python train.py --n_kv_head=1 --bias="none" --init_std_o=0.0 --optimizer="muon_variant" --lr_mult_o=3.0 --beta1=0.93 --lr_head=0.00578 --grad_clip=2.0 --decay_fraction=0.758 --decay_shape="linear"
Each number is 128 + 32 x the weight over its row's rms, rounded and kept within 0 to 255. Layers, rows and columns count from 0. Numbers have three digits each. The size before them is the row's rms in percent of the matrix's.

# layer 5 attention query, 320x320, rms 0.124, rows 43-63,107-127,171-191,235-255,299-319, columns 0-79
088:105138142090088131171155171108094125118157155093117090136097159072137194179156079113125134119161109108162112093102137098122140156114152130130216194121181091053154151176106113047181152121145173149134142119138129143122153152109120140180136069
101:123141143113153091143169100128155090164097110171116079092052123109135133094166108166154077136148120143123146124101154076136125153143170101160118110105124070085153179134123145111161102155075133143157185138140187172109133129136078106127122150
097:197149124173140126149121134108101133092152067145140110158197143125114096090147148114123087085163119104126146119118111112069052143093120129130099108175043134164118132121103159074094156127127087125183127079117148197126173115132134126120144078
091:093107099070106133112060108099094100091124140126164110168156168105184109047192158137115118173097133120123094144139158148125129096135140097151125160109075164107125119152100106122184121189085155101132169134070050145131116047142211155163101127
093:107105137123174103127156097140104114167133143120056117112052132101085157132161142083175119121119165141088119127136095128028115155109137154118141151115140117116072095011083181128089123137160154192084140183192132125152070154166133159126136119
090:087106109077139140129148080121090155084102137139155209077099143195152111098142186068090122142178147096078141092102110210129126144161092160129149166093111150151094116123202092177088125133099147107096111108091081147120112112146047181106181097
097:103069144132167165113099201125119172094086135095142161137115129176132104159112101094118120179123114135119116160090129151102136137151076127113115103173106138175136137104167140106156087148141100160139138144109146159106134096135178127127102095
096:155144116168085109073120145096127183138082152194110177179126109177108158128119147050183162171137123146141120118162106125063096148162144145119113082092169174116146119146209101071168179139123139090131095109111100135159131141067107117117167187
091:090153142109124075148161090163169125149173096142126162138168154113140174111160111145140087152099073105156049082165087125127164136137188169138088166136135129180122131189120129107109109182143149151141165123155128184135092142168136121100153158
101:148144150120102136148103148104152127135184132112136154142142102127143139088100095044164150162114154130142156159126116162136201167140154106149103128199180143065065121182115123139114152123133134163124116133128137109138075075087119139162143149
098:088108123103164129104111141108112110104114134127128152084084210121155127115118085090142120154145159117132140113192118136189154067093162139134134102051117036155108093102166129185168175113156105142152072151117164130134122050087134171170150106
091:114100198226063109161183124180077140145145171107128137109109147106110087133136115105131150051046117116165157196114128159172132111152115109104136148140082140130081141157117160167114120116117132113142181124171104135030092137176192083144141125
098:105065128139155170124130132120108190178180134125163121190105123156151095183122191135141150116171133135149123146157122083091105140117086096130115118107151113124164109097114143077146132062097098146103152114079147087139138118172137069153066111
099:140112080040142145090160148091116119171126102114132102177138168069138110123152171135143160118083100102169142116132155084094086203166163125109133129129115202072178133141175146127051155149145105082107149089174175160121151130145159111127096148
093:121161131086136119171095094126131135169165112124143132091148125114162151138121129077097124186199113136135087143186064129199176082147131137169131081128141090157178160142145126169118150111170139138150101097116105110148133210150170090141145140
093:122119148135071074204100137184172110151119120137111127111137174141117044128174123136113122091118144144102148167079141077152120114133102119135116133187059174121146183113142128128108174130080132056105162127139086117174107123123151121110126102
094:096146101134154108159108109077077132140140124153077084124092134198200091165135085132108133149141128086102133167162134133130163152130192159191130119159178054098144142099167180097170124107161111227161128132111093114157172134150136144099093147
094:115116130113157143143075125158100159149143163108126183124166127145140141121153070125129136147096131143130086208169106130065185129128140089112043188165135092080080181131162133114168168101169140161123147100090121184143124120134094124161103148
100:139125076130155100130120168149098190111135099059164103151082150130156126143085100150171153134054123186201046131158115077139150167083157076119172131105164183177096170151093135132115122117189139110149149138134149089091174117105131118162158103
090:127131187148119152091103177192146129150087136081130153120081108132109136121077119177126168149093079111096118155108147078102155126143141104108186159141170097138112088108109106121122107137176214096144122150126140074049101144120135138146076102
087:132105113084141195111165106146104148134081081182168129132143125136112118151110152104111110139136119086148150063119107112126089174136140137185142109099029143123150186155137150113116041126133106152132159203110149168106092112072112088124184137
119:126146141092089136155103148152049188154168167152107117145152135118116124176077122108130120104106134131149163116122099100137108116122103122109199162104106108138108112178144092115138158122074155066120101139139077089138085145161135139155131100
123:129163074112107151095135119135132122124141120211091100063086125173122099078099110158130123161133092179133158126063125107166135128160130140110142106125163114100128156157129067148181134103125125094174109161165163142132092098121097078123128116
112:150109110122148090105165114070119170115119051125097176137186190124098066092129157144078144148133146126167167118145093136096144136080148098140101094156144177116132106106156125144112105132125162085142113119113130131136222162099112176104138101
115:165060113093142102136113104091107123122083152128095166203103177146100137053121105120126155169113147062099149190147122170141118120213175120068148099114082168118108138144130163156137109174097124155082127072102071131106160128147175098075129132
120:138156142074178123105157162131117178142082118116116211168199180171094128143125130041144121157121159108129085119141044113068142129123080114147149105090180125134043117084069136159103106166155136144134123225162162144167072103105109093110154115
118:076087133082156133105088076135095084091099137115133209115144131119155165097131108131081160116152137041070110097111128144117098124073104092107139154093108124133057178168175106138146157148140157104083098155119074106151152118161099140144131123
114:221091139115115164116118141143185193137092155108159177091214089146114098140077140094128161145075165150179138150101184099085080125123124130130145086163165178104108131093093143155126101127124116200127113167165141171104045137138088090145140088
105:125160095123105139128111144110117107187159186121162161212070100126151120155095105154138173120144150158148098161129068077123090147131100142125104156102092194129124127146140101098140203078084143096133102058109167135085090168130095103163094102
112:168133133136196111071161143078161105135101106116165175146143145114127098126134074119133160160148104076052087052100132149125123172082160070163146132146124140116143107137123101158142130147078140109189118108081134164187140124168137090152171108
093:115103101122142150087139100097131067161075105129095134124093114116136138074134115119160216158126121119144196143124121141217153164136179102073100143138130146195063128163076120104158131135081100151098122120114146106095085102181079163181078160
109:168129140181101222119135164092115126071147089146155103124086149084101075163116111095099120086170156058104096058182161112125064170119140115163143101073156125129165132145139155169112150081149145099074056148147110149140076133155184121163135103
114:134067064146113107144143140087140140148171139137094104115175153109118093149184174077142158084102218100182159201169174147142121142119120104061107142145099133123165086089174133126040116127112136074109113086170125138110137166154144084110096155
116:122123142100099159091111132109088148128147107154206152145086117151155131185087214022151173078147121132176110104154132103070123188113099135083107136133108174161116099050136121100102104128105129164107156075106157072109114192133124104175113105
106:097136136166098177085155120122122126115108071071161094155166155075088112098183114104133189152111062058141146128153118217098131118114102095108108139122148146153121098126068148090091175098194093110146169143135159090151165147120161122167078096
110:102182160106140146122089114160163146118158150147104085088121139116157081163125115133062115169149105141112104190148076145187114130093085106183152112080124144147138141089172102117113134137113093156123150146131143125088125171138098119121110098
119:112143115135118100138110141144167135131133143144088166147187153058027143143127093129160142158123118144130113142080108155104121090123026130136114127136118200171175114135097106139154163144098141127148073132092108131166056066123175145151180126
112:086127133144171141096150126074100127122150132148130178105127134158126090076160080070117129118192147081126189196165169115090134124118171089126115141152137141090125099178115169145091145135178125167124145161128111115159124152182160065134122153
123:121128118097125126148071135128090128109151144113127061089146139102128153158137108141115104090037144116139129148128119107068116135141137124147133172135091132050123164108163134092164178129131110084141178145099138144136091140150134147162157163
124:110159138136120074141131190147115194126186110110113057171115172111144191137118079140158132101062128116083078079084122075143167127104197121164184093103147148158120104157101117121114158124145129109136132120088149131112160141130116135131160113
119:181131103163179129108098137098120143125094114099164135137083065127129112144102167178127128165107132122130149171106140098086106172130213089145093175059128093126074189151151113125197089086105165085071089111079174098166162121143108180196116108
112:101107100091112103088154157143073111125079104182107172127140188111140105088157143082158109168095191104161156119187151194123135131130121093198128139071121133188132099148138071157159111166139116132111120213138082106164100133085110150098147135
106:117112125123111151119121153104163179130154129109086131152088121103155173145143118167120172156157140182151105123081102101118090108091100131089161181187146123120117116162154100152142120068069167108135052166159135117145134108178142142144158039
108:169130111113118141153126110093161133139094096142135075102071166174156110108217146186173135110196111138099126090120150127131126131143085096130141093120109113131125175135170075093178136124139092117139171103183130144147121124134069099124089136
094:157110171122140136137118124062099156111112097162167114120159126188068083083113179116102153131184148156082105093145145101061171180110102143125148155169136161105129103115129084075147159110137130078155126123140123121171132106092142115161113064
099:129140125116148172091122125090074201116129145149042193212189141183093115069138125085145195173120154162097125134158085102091139107136161129167164142124093109131125172132143181118155138088108124169146144096102117147172101116154169166135108149
106:135138093087198153131168146187119161129076080096112124109161133112100141149092091062154104082122106097127140113131090104157118166127112049128144121093167108177014140098124171111105138105167136093149133160186183144112149157131126132153132080
092:136085168078160127058121133093053080140120160091111170133146088122088098125070130089102139124102199117136148132090128144130078170159110075075176172129138128091121138118224108112172105112126098105156128173116093101124186063174108111124113149
103:184063150120116135120114135107165159150136127075100169103157104136096098074127089143163151148170116127154104115121189174027113068088137130185139096171106112162142093097126153125127114133104125104087139119128115144131046176143135119145170134
098:162167104154066177122102159138090169118102147122080188168135119126140089084122121125098130140122132126084139088121106116064076130087072142079136150053064155102142153122152100108170169120100107131130136104097167146079128110148140085149120134
102:159176106107119098111146112124156064099098082100094157118140144066111164089117122111156144141134167102117104093145074099155080156143201092140098056068145130180138124119123084117159065156114148088159141093137121118182144089184137068104161140
102:086161080149152126158094098126107108158139121138121163095173133159020102151096127047170186115158077169154129153155127165098133185107119112076118166097119122114128149108093113126143154095158126140158084158149123102138128119098128144188129140
098:177194142152121118168088144164170187180120091156103141132132159128065115084165056081127199149114148196115135136120119158148104096166141120122121078177133137151065170145112124166173155108154125129104105114083159089146126114123129180141100116
091:102143150147080189216116136108135115203099175064128130127116084121148126096123109101112163100168176136121104131147165148186138145153101120118171106164127100164124152157144124106103105139120129110095138145133150110125067153154159108142127231
106:129113141076166126099137083076126154081194167118187138177125126097160165179087168135151152061105138173167124101096156094126119133137155059101123087141169142121089150118134172098132100117052061112078120097086119096066094126118108106155090089
099:125140168159144154090153137166107179166153124068157150183144141097173152119207120127118175145162111140117122138137151169110101143148113097123115153115151169140119144159080141084119146152123089173093217155181167156135169158185157139102110128
104:100224193128124161093155104150162144098149134061099123135198098110093146173118135124080156146116141122059051138165184114188120165145173118144145155164138146150139145121101118106129101107127184102118092116124122082104132121186162088063136077
111:116166126124124076138186086147134115112128106195135139116245118105073134134108128065164224102103145208112145134128124114149080150131068162140131155066133188091170105152104115105070131164101126057169121167179092114113103095064157167100080061
108:074138102137137130090150179172062158114100131103089129132122124149114149066138109106104206123105134136141135147112147147134151150138137122184119102113210112152111146183129133089171143158117150190150082137159151133118197071080124113160098162
104:077171076154069159157110181151174110110164151112063115154149113157138131135151099135120054099096087137152097139163097059127178117168151085134134201178188144081143095120117098125137128064170146137135150139074103153120136101068142144184132176
103:132081112171162151129155079108131126114127129119164083102120138135123149125082141093150139128134101126064068148144128099143100149116130157159179058103186170119114107143130153136105116157155165126191168099158139127122182111141085119125182152
098:140090138111114145090130126164167126123110148100092203106114185103139089088090136158122124112121161064090073146162108149097112184121156120111133107141105107126103145130083128155131116133139154142094142151102108088185183150102161162100140155
101:152097074136070160152127144141148077118104137182090134109092116159092106121134086121150132129111180134117153158187091115081142114148099111158128119118145098137125116141184058140151101108176108156146079147101083147139061160121156119084095111
087:168112039112147188161169107115123095139070142136034126144074085091161105129121109164190125138115125110126103094140095152122167140113117088062176163135138116096101079101107136166132150114164123097089127116213087143131090155156115104119174118
077:155137106097089138110125130129131113098106146170104091141128178085142084072092075151200144105044111116148112130129139125129116117142140059113076133118122092099077127103108115178181106186102182162107152187133163088174112182104090101144102154
092:151145140176138128150137132093082173118127150147176101120132145172104130117143134142130130092070157098135188213165071115080118156094134144128083116151144179145109062145126159174085122132187122138125126166144131090120172128101114168123091153
083:141110174157093143076176097083145120061139109099160128151132075143148141121162165098147139122200119136085133166094085167135082127132109080105081134127102049076079116130136185156118083117148129130136129141147097113108115149082132133146121113
097:155157148146163110101171116076138114094159131175098161133138192129075152085116145140130148114138136192138101123088133131167137095184150142137166190066106142104156172102172123094121166121100132206135114132127128165110124133135140117047170061
087:145140177120185106093152029134093182090119138123084088092069080133130129136101105131075098183149111117126153168144106157119116067157124122111185164196144097146119126131188111142093089118195153158143155198107107124127106088116150139165100159
089:142154124162147097097082152147139110070136108055123149139160147074141145142097089113139077181079107130190123140140124131161134109095173173087122141107154100167125075096169151204072048105142161168139182137126123115112144114082128119133149108
092:133190146137109155126134136146132129137179134112197128124135148110157157095103100122147179160103089116130127153112108110155137124146138112098159173105129163124117197134121091147134090137113118088156134174125179105148158106125156127090121107
090:120164205117123122087160128117177144121214076092141137150141124113106152121147163142172163122104101130084121189107045130117120135105120158180167073094154148135116157043111144144188083108157141117133086139100114200065142148155116098126101166
094:097149162182199092101130123094071122130115129123146168153141158161079127140095122084154152137155120120130098155141060156081095110071083139134196091122154142156124106088123122164107157059180101155135076140087154118145180066065090129130172091
095:109096153168101240075152133113116153094129133134114074161173126171125060092174105094102162179142071164101118110106187117120148145100154106077125124114124109143141123117120118120147128141116123146122149063164101116094166115124179182152101090
094:056139082118166138110108115130133133145118102192100081131092138099107112135094166098176153080112172168124168140135149172148143100084093130102114124156146115195126139101194135080141079107087110160174152041147123181101105008142149063186110099
087:113167104119144094097081126133125089128163091163135123101060196075099112135116202145164136141163192144134113151119121157064107114144125162052161164147130092165198100083172079163123116134161134107111136176157126137123128066141156117086148175
105:059138090113147106119121081145116117142102122126166097114136139139086103152090098106082177123102115142009157143073097163201119121118127149144180132146151165100138089184126161106074163141094109165109110104145136063160085157154115172170081133
100:154187124141196093172109093161065155142107147155122192196117137134177093149151099109139109149083147123195113194123123146171111120137056121132082152150149113188147134122131139106086103084135153144133120134098130043135155112099101083111100145
091:123128116162211153078078122117157127140099115151134123137139150083104138061087107127147139122071124146119164138188160154090127152099133082166087098095165163186045118146166085174149111147118122120151055082143112085089111153172123181066139124
090:177153194147134114037138110090103142156108139105174125109089108097128115146106137089099156109101139096141101089118142128125122092151090159099129111075183160106100127166133163062149115081136170181065121134121143117126137119150144176208143142
091:099197169089110115136137148113078161101109178104105113132093144209131155141091151142093054176155112118140163175112084096161121149091171158126090162145096162106141139119141177100144144119114142149062178132088088158127126182158125140117121076
094:094086081108155198185145114150182096086099122105179113135113178147129119101116083099138108156092083119158130141195099128070152148114141054107149090154072061066139149140170136106075060098150097108175164109179178174170142171090132116161109138
100:128124069110139227076143099101125060127124159152128148117138128160105125138105101122136136129127177091158140144183107120123113146162195154031085125106176110189078181103135165138133117099117090129090129139128148144137099053116123099200066143
101:165078111119160079101137111129102087109171104151139157121160094136083084122119113087141078135152146063116125087155133127116104072113082144148134122131135111073110123122150125088163126112107146110101124118155112172168157155148084153184154137
113:125146101102141122139108169153147151128192147137074121101155131106164152194104131100118128152121115153159107101100136100131138097059105176127132149122136135134110128141175082131123178084162179100204138178131134134154121152135143136127134095
101:130121153139110103091156099106213128134131087143129156086117143157121132115091099167166188132164129122129145088108119121157133097147143172139094108149096113098092160130131066158182115131091109130153171113151174154087121139133054089164070121
096:132105099146143112134138121064116166136167082136133192167156157144058121132081184193125091099187130122169179187128080154096113098100143195112140105127099195116085172105127081157070144174120119106153163073134132132105153124132147128195104172
109:152112119104062103098126083092130132098083145132069162120115176159189140088172115112177150222134141118149118174131066178119113132151180144136141124117151133090159092128156129133133124180084116151155088073097131138134117151148207131133103134
119:152134184142156136100146129120143148186099126151159140171122124099115089175131116128097132103128101123078135183070120144134125213208156157103103076135158114107066136164077142151131148141149172146069202151149148150148147125141116077136198134
133:123091132096135114169109129110102101129125150172097229092115166132153103040140189090136140070172162081132126095152133092133061137150113100099123182139081137067118125154161097195107178135116122075101137120089079158146115112235111111144157108
120:169100185135126125078148169134149157148148098133157177120141152143124139139112156130155113134149108116188079112125105144104124129129195207183115085089123167152172140132157164157136096161144074106115154097145133192117094115079121108144148101
119:114163071145109152097109142143111162192114128165130162175091138161089106118113135122142157137105135094075097113119113113100113147116140126138148122141123158092079096138160144101186174135065164111167158146119131104131092183102073147127152132
126:095108105140157037133092089091131146127101155154100089112098136119164173128136056084130117126126125104094120098154120124203140127102126133140079165136131107162183131146151103132153126160133147100161107092091115117159167099133139148157198168
117:184135137153079146081112178081132104163136062079099110132123194112032066062105144095148158076129178118171197137091079189095154214116163098108156105122126113141089119157055168150103158125106137121131091156138147122151127137138069187123092157
129:142089106074129156132139115136152149158131109094136171124163202053094158099148056131092126079159119142159135072131153151139154128105141120128071144138135117184076199086133117177119102135139096128138041153142122159109155098088162133178182102
124:140090142159123115136120157113159175136110163140137105131110111116116121142123122080114147088166122123165160158170160132141147137129131113093100144121075043138124157145182137210105083120082159127113128105175146160135151131136130056140140120
114:155049096077135134127111148099045156142123125156153136155131122081087098176140171130127170132086166167179148123099179123143121160117092139067107167111137138112160101114082139059162096087149121132137139123086105097120066145193091081087083154
109:128121128160138143125175106121161099174131071102140070159164139124218107115127125129178151126142075097160160092084155138118088170105129150126209111141086175088107105178120128134082159136176104095098111147117153120120120137073121131097154192
111:105174139158124099124075077146137161064109140127128077085136137146138125159111136135066110148125155119102069163116129122149143096126111132155098155135098104124140078111127110109167109131149164105159130118132066109166098157143116105103081086
113:077112124091134113184124133163117151101108134127108104108160119084062102137130135080219162131142171166150099140098157131128091149094110140190169157166131181116139136102133153121123169108097131108180107089070091113139065055142120129132090078
131:165145124155114117202105128098098131184075184139064145137127134189108110133137094081111157168128158109104147151143165121118137095096144100168103147184152124113165133151144134094144131123090096212183099113102092099128095132168135160172054124
118:181158115144121095150086193143190170104134214157184117122140169171186138081180085151129118109070149137178153155117146083172165145141138113118146159196145135100169157126196135086105162164097099088123206130142175111195158105122143067135152141
110:128135146124134156167217138116148097133127098142176111143107117146157139159071132148097137141111189117155101100138159102123132171109165128154158090136146134046125121124140095155122136069140160070149164107127158161140117127131073068121080131
114:175146145170146153156155167130138122103168086036191157154108085135094097105042168142138175083116069122124076173106182124126122138095144122187127124114129109148161107097085129185135093083121147106155145140086197068105130113131143135160088141
108:134126079153109120098157164130117132131107139158141157151137098196093090110083078175131147157079181134149169080133065150124153159161129070122180106090106094193103099136111097169148074151133102106115106142171109167109081100112147164106108173
# layer 5 attention key, 64x320, rms 0.126, rows 43-63, columns 0-79
114:073095146085157143108142101119126098081128133121103135075167153137162100070094141099162076104100130096153123135208114118192194150145149097167113101149168127144150123104138159060093095154149138131174169145168129088134109140099132126150118189
110:155144088126139146069105153185158132135089171119082161105139106150104135152130090159102088187152162173088105132100096151159106071134101113115131145101133164144169111151164068157173131094130153085098116149109145110135101085082130099138104113
110:122123168087193184144094093119136095079142077131059127098114147149138132162164172122112058128122164125160136090116096137140148074116188145139139129131146077163107108145086123110128076112182098103101133143148146089145237149145137096136133180
100:144146154117158130141098107202088082113131111167163082121105138156109126171109160098110095117145196160139147098147156158140152110179104106132163092125175091185098104164165036146108129149152115133155161103155123127115128114105112083074130140
105:098128095156143109147145132109106130072183099093129141126164121104120181186088150102079074126158110166153129120083181105155153147101141147116156150119104119150105199174149110156074135216142083137166138104130122131137115116147093144080172101
104:155152109121128083132111154128109185135180105159198140102132124155168119139087098088102076123142145104152120124138111115142140121102144081131130130129117121080108118074114169090105088077134116140129119196146142121151208157147077103119114056
105:137191167097112139094141112140131136061155081121125116174103124111118238132122082128114117125166042143161115073110059140128148174155142147128164112159154144098107155147132091179078152089143102158118179115140159107103141133135145134124123115
105:101151174178193158140126164109148090138187082082127102104130127141137194154142142168151115082134148182195073183116124156086171119047121154117119108195124136187124058099109087149099117129190110129167178150194133108147104156111071096141163114
105:214113137080108148117147099085102125063188115119186134173128128126089067132144182189119127189179126113161174195138155083135156131120183141049106122192095120088099092125200161132114162081099098132099110123084124128120169060129102136131171121
103:130136140082161150151151157155190114207109153107162094143188172096158071112151073149118094127063114126146084147090118120161121129156181110130132162090142133171138133054130135106111083158110137101155114148118135194136139116107118131118140146
103:194145159137154118150144151127130104061096152106125117156157117177182095149102109110131154142145109096174129117123096117129146090136147153170126096117169138159132084180087146104123095157082094104108134134134123124147101210114078146140097147
101:234122165147099083128076129080054170098164116147118132146059135103080090108129129102145177179059123118074107057101118127107123175149158131179121052132067131070137113083144130185160153112120126130100073079113140136201097146151103070074117147
102:164171126177152107141133168174109203111093103106124149148108186228142175089148112098135071152160097077144132115147106172093122124155061151130095122085061171145140132138167125158122187146088142170133126111081142119176154124110134184166118122
100:121134155204082108150153175145138134154126150094112120131096137144171097145151132116138138111112105158183155156169141092116094102136176115135083181085178141173105136128097115143135133136155152112148087153110150120100090163100119129080164183
100:129100142124131101108085098045159158127081209151156064115104064156145168117162086149117143123133130133068073137170151116080125117115104101150177110124162109065099127104160094117141176099154100138149143115082146153136113066103107148120081107
109:159114124140116164100105103114110152130186131080144147191075157092110115115121129122139160100139098105162155135154169082173125140082195147083165107173107143091144119085167147179121160119145120087150153156136170139128133130138163112134153141
107:170173105172051088126097149155141090115114093086078146080115112095055147127126097113106087138121175160102186134145129118168159122143150151111132157086105134072139055119100114117107083096140128080152129134147158058127176070102121122151115124
107:104163164075136140155191137087129116129105104117151122110104116191140171125140165146154117162160107099124128140109134175084105124155149129194159113146122177160122155121093120122109085157154082135132150201180089090100110150145139122082136093
107:110113150130143130114166154135113113104131159163120137138152089106117168131130084153135141161094122169125126204156128111168135128201083082143140167164120168056181120118121153099129080185167122133163129158145140164097247087105169129126085141
101:150125149075127161163131079044115207112100113095104126176136102135163164155128139121119137129162131121141122108135079095138127144112138129065104109156171117089111156197217103086149116081173127107147127146138170143089132089138131168132163137
102:149135161172156108112102162126103131104135142123097204107113149119074187082117170103111137132170162112146126088094140126102152148122094122068155148095134111164107167049156131129104116152189153172114105113112036053131147184117107114090110125
# layer 5 attention value, 64x320, rms 0.108, rows 0-7, columns 0-79
099:122144099103174199125141088083132073171099151114142116094168124127101117148148125110168097099098067117164082113152139113155077106139097154150027079120127132118165113148146123074104111082127180124093080124163128171074161193094135141138114050
102:125172068049135107131142068176076109149147182130078104067121176079127137100141183119113110089160126095149100115120132090137090157162178104096193116087141162113167106156118155144098151150141098130204124136116113086164146120088102093117109130
099:076159138105121162106115149122199196095120080126135111104121101051077110161168189199089117137140084099097151117133100144177143091176127124147147051163057112172122134132110124107117153121161144099151150124186107104189151127166167107132106122
100:098176127153109125144069179128150121105074180083108101146149108114119161115103079115129093093105165122078147130052100107162153139169123128127148129126124125095141152123163086134128082132119145117176101184120156131129176150077135136183040125
098:150139103115165103144125093120166102109089131081033090147180127156132112102161103110124155082155167115090106141144086137108085122165088139126089133099087100147127100135131104059189120091178139142181076113085081102149130137173175141163189093
101:089132101128132133142131145186191103155137161114109129099119070122157124102097088158105050117114145171137161139171118162066144093099104090093124209091112165120086191189142117127131111179126154105125066185160099103175155119115141125132133146
103:089120108156121105091145129062147089148114137139169083179116160068115093118103113160132175126134171158132202126133122165113110129178116117126088128113135110158092118135078172109104147178115170144088127139196145142086100108175060108103093085
099:074153107141129125137069124186116152169153143177173089168206131091145142147210099100176098149158173091149154184085115075149140147205080156089171160138156105169162154113151102128104154139150145157130071121163132146127116113135090158133071075
# layer 5 attention output (transposed), 320x320, rms 0.314, rows 0-7,64-71,128-135,192-199,256-262, columns 0-79
088:163189090087146175210123201129139103130135149138126066139166201111115131085142143148180109078178083168126120081157095101138133104112064095174127136144152169084064122160106111080139113151108135101097133097129173102103082207142158088166117062
103:097150097135105141084166086109129114084180112114172125072110151088105145067103133147102140077185097121175139121121041099091126157112115078111134136116103105083151127129136081111066089158153116123175092189166106096158142115139130148113155142
097:162125169117119133126126117124168125140142077110157090148082147131128133128179178189130136120143094119118136104103077126180143117091113131150109071096089177127196115186091131113111130162181141118100093090167131082193136092105180144083119142
088:109174142161154102139143148154151078161145120106094088141135117125105150067127094114111129102151120130129126179109111088121106105140143089185156156147108157121132143140129127093120094142150152132145128175123073107158065150139171155216158103
095:101104058091162150097117134135102080161155125100135105103183128136118090099113139099161126167104153058141137073156125159087129097163091108044073133150106159119119131145065128093135089125069181114132099118090171144086144167129161080158099125
094:128150113124209080131137151146153093146156135099125139121164128170136193109142116112131117165126132169166138122184111088155197097098152189101145131126150111138080111157142112171173112174118106132172130174129146116144110086143096147065124122
093:123141163113120049124152164113095149124165131126114088151090183166133140072129170103117140128098149121166167129121095201114124120141107180142082135140117149138131134151117173133103141136139090117109160130195146181117137113188155090124113190
094:135191150143118145157108177183126142175104108152112081136177152146109113124140091120154107179092140084114177140136063165149090116178152159125114119118187170161094151138099118105087183183172112094190136109154101110165124160115138133078089122
099:091122132129042203169088125131094196095140109109056136199150097147170069096142111090119109143038093108108123149129103112088106041190074072117131170145160056133135177127113124127187119126130166203078157106082078106129142194177139138153152168
099:089126115140110114114156145179133139102132133119144153039089135083096149123081070159127156103097101074146143117084087173052088131130109169125095123150119170106081165117102154079165111133178162128095145131104160144093116116157132157118070131
111:187116133161115185141074128114154112102144108125135125118128095110125128092157089093135138088087139149127118170127132171119175140110191122115121120117204108134064104100162101069104119141155154157170104100162099150164094119102144087088145072
098:139190101091153041158080079129113124188141141099079158158165141128129186115109140093107104163150154167172134200119094110131133123143188163107124121139054101138180129151134155126138165139129128146132135120098150155128158140135132121119141103
092:143145145097075131111154054121101119120139079138132118156097119102132135088148123169109142097150106160092165150140131085100143129115137094114131095104091167177113097113158148078042101077103121099162120117122140123111050208173190184096095090
094:072091173109148063129074112148087120133101129178120177152134146078151107141118139087103117120102093111108148113122083147131096164097089153119157154111093130159114087190112117076145149109147134119136122126111129117110152125146122148049132088
096:142065182137151051101137131127127142249122135194048161100080090100163144144137135160135155117173117122168115190080128105116124117066168118120124149128148165128106167174120155126147132100184094113125160176128140139148131155124128118093150095
097:137123090094154107107075153158071105142168157101108183092086073123070151114129118138115059088128115077077136105123128108113133129137152130121127128136140145111117099146195138156154086144119151168104100117154143116090126144161167081158134156
093:129090167136102210094106034148086125175109130142094124170127179098127112115109124092106126135098169159124127151201163201149070111155171153113124107102112093140120151105124128107101123119145081146142162097182122111123127122187156105157132108
096:137093134181083111167107125101136152105121121131147103161110110091144212125150085130116103095155230151094142125099130213110079137051111143138137131164117152152114103076156157121140111133163112131138156099114174151138139149143159080179078145
081:113172107137173080131093146125093158120139121151119187125116168158182127072164137134123166184102121124120112116177173097158158131162134165122114140113129137139118149087149105125173122143125149145118099102074119164157155091134101095077132121
099:151137111126115163125132192112136146127137161068127126126110159083129156209184101165094146069142196113140031111126147053140118122126122129118114120149091119149113117138133129136067091112092128139103087128160187144143145126168112166108138137
097:150159176120166081178137115151069108116131113120138108147122151144131134144199108123159094138162158157214190117120091117107140141098145124167189125123117131125069143150153086164114143152135125147133140085095100117176107121119129143170207064
091:122127096180161160144134126101057115120059127084136132117155113076125133119136139086092155098129101163109116121104104084147097135146106151160137104125096110166121121118131155120109115097170150144141131106160094134069119136142169129120152145
095:133154104087164201168126118143140143133167085124097118085100096103103132178100091144102096149150149150108159108064206095098142084148130099145138081105112149134157112130090146182157114078082118082110106128083197100081084121052121122193143113
107:108130070156146099127142076149081132118115144117152136063056159105122117156149164179109167107201155196165127154144144133103131087102126191145154136157062101129151106119139131122139128065158120119160127065125124130065130073151146115096091187
111:199101092133139014143113123057112141186147090111194100107145052142110145164131141125110111173131153111091047099072187139085162127133149134118142077156115164131116062082099153108112103174163127128162124123146143106162161069109103093065145101
109:130170144086113134136109137133135099192053138115102107170135120155137105229105154108148126123132065150090136089181185063177142097139143161104119110137140122149113124158174121184179168138082110062088131101140128109126139148129147130185137101
109:111066163126149097097125107169074112143112189100066136169098145111157139154120125122069134122141131144103100132107163098170160097118115079162162130186114072125098181156146112120111115180128086126061137151170151121031109173146085178199165103
113:136087106145106169140125151127113148075089084162105153139127092129116155084180150140189141094144117133142200179141136186114106160143170150154177154163135141098110084091103128123087096110127141150132188118164118127108110092121117137093141108
103:161134133173143140138147208107116166102156136139140105126128190096128161146116177145105081169085085053139114153104142152154123137106117114144144120184091133100122154110151186149130151156090096110103104120165083154077168106121093124156076151
107:115104120131052151117141085173132155142118194138169070143115179139110095094145084132148116115193118089120123123115167193138119169159118143128092112121130182112123173089072137099112075137137112164096145121129140120142131078128138091190127108
115:158095102168124108151161137166169126068152151111166107158180115147144165168153143114163133100104150028161128112183121141203144151130102099155183145113111153104150122099178039073100093143097138149092106121116109155203122100140098147118129164
109:127183134172100103104130152068181139083107110108137130129133137142150121142121146157124169112130075118157107090053162140102153087070125122099109094126143090121141078127055115132168136142084134138054152167162189148162136176130126135159192081
097:114124170153146156107191160176157110118179151139101150084051131117154123125091105167126084126126130116182224180135099115181139182079101113120155178087166112144117136190186115178105111142110135122109120144096116168103162124171153168149133224
104:102109128167138086108134100116157168119144118115137161088122152122108087150188178101108154173116134132123157182137228138117167124194197132114118139123111150131135140136080167132107155126077075090183115120153103123053117131136110084103100097
095:159146129083100164176189119092134151133150067116150095098181127130074112114086117123132078129123148122117153122139140086081080120156152190138135128134119133110101110090068140122076114097093118146131164126091151151127119073182134107102121106
101:103164137130179153127113104104123108106097141138143106127108121116108046125086102118129116099108075130131138097130127142164162117099028073094077149097127113106187085160141086163134138175067093146136120121066174091133169162111124119138059190
099:127140113120112163142065116159119111144124082160125128091140101132143114152121141071135214099123112171137061147095153148114072138155134154134102135110164099161189118166124112095124119089208146164122144110131179105116115116188121126147144135
100:161169122109157167119104175080142110121170147123113104140130109182129098155109124172111161121067157189131139177123117078127158123157130118162169189154119097082132078138151147166130143145069112105113111154043109160178181136167146170119141164
110:082143154154150178125112129088106170153101148097111150121167084120082090085077114188142133139137109182094167153093115116042132151115141179108122168147110124142092174148044177166119120092157131099130111132120092091118166195165125163111091168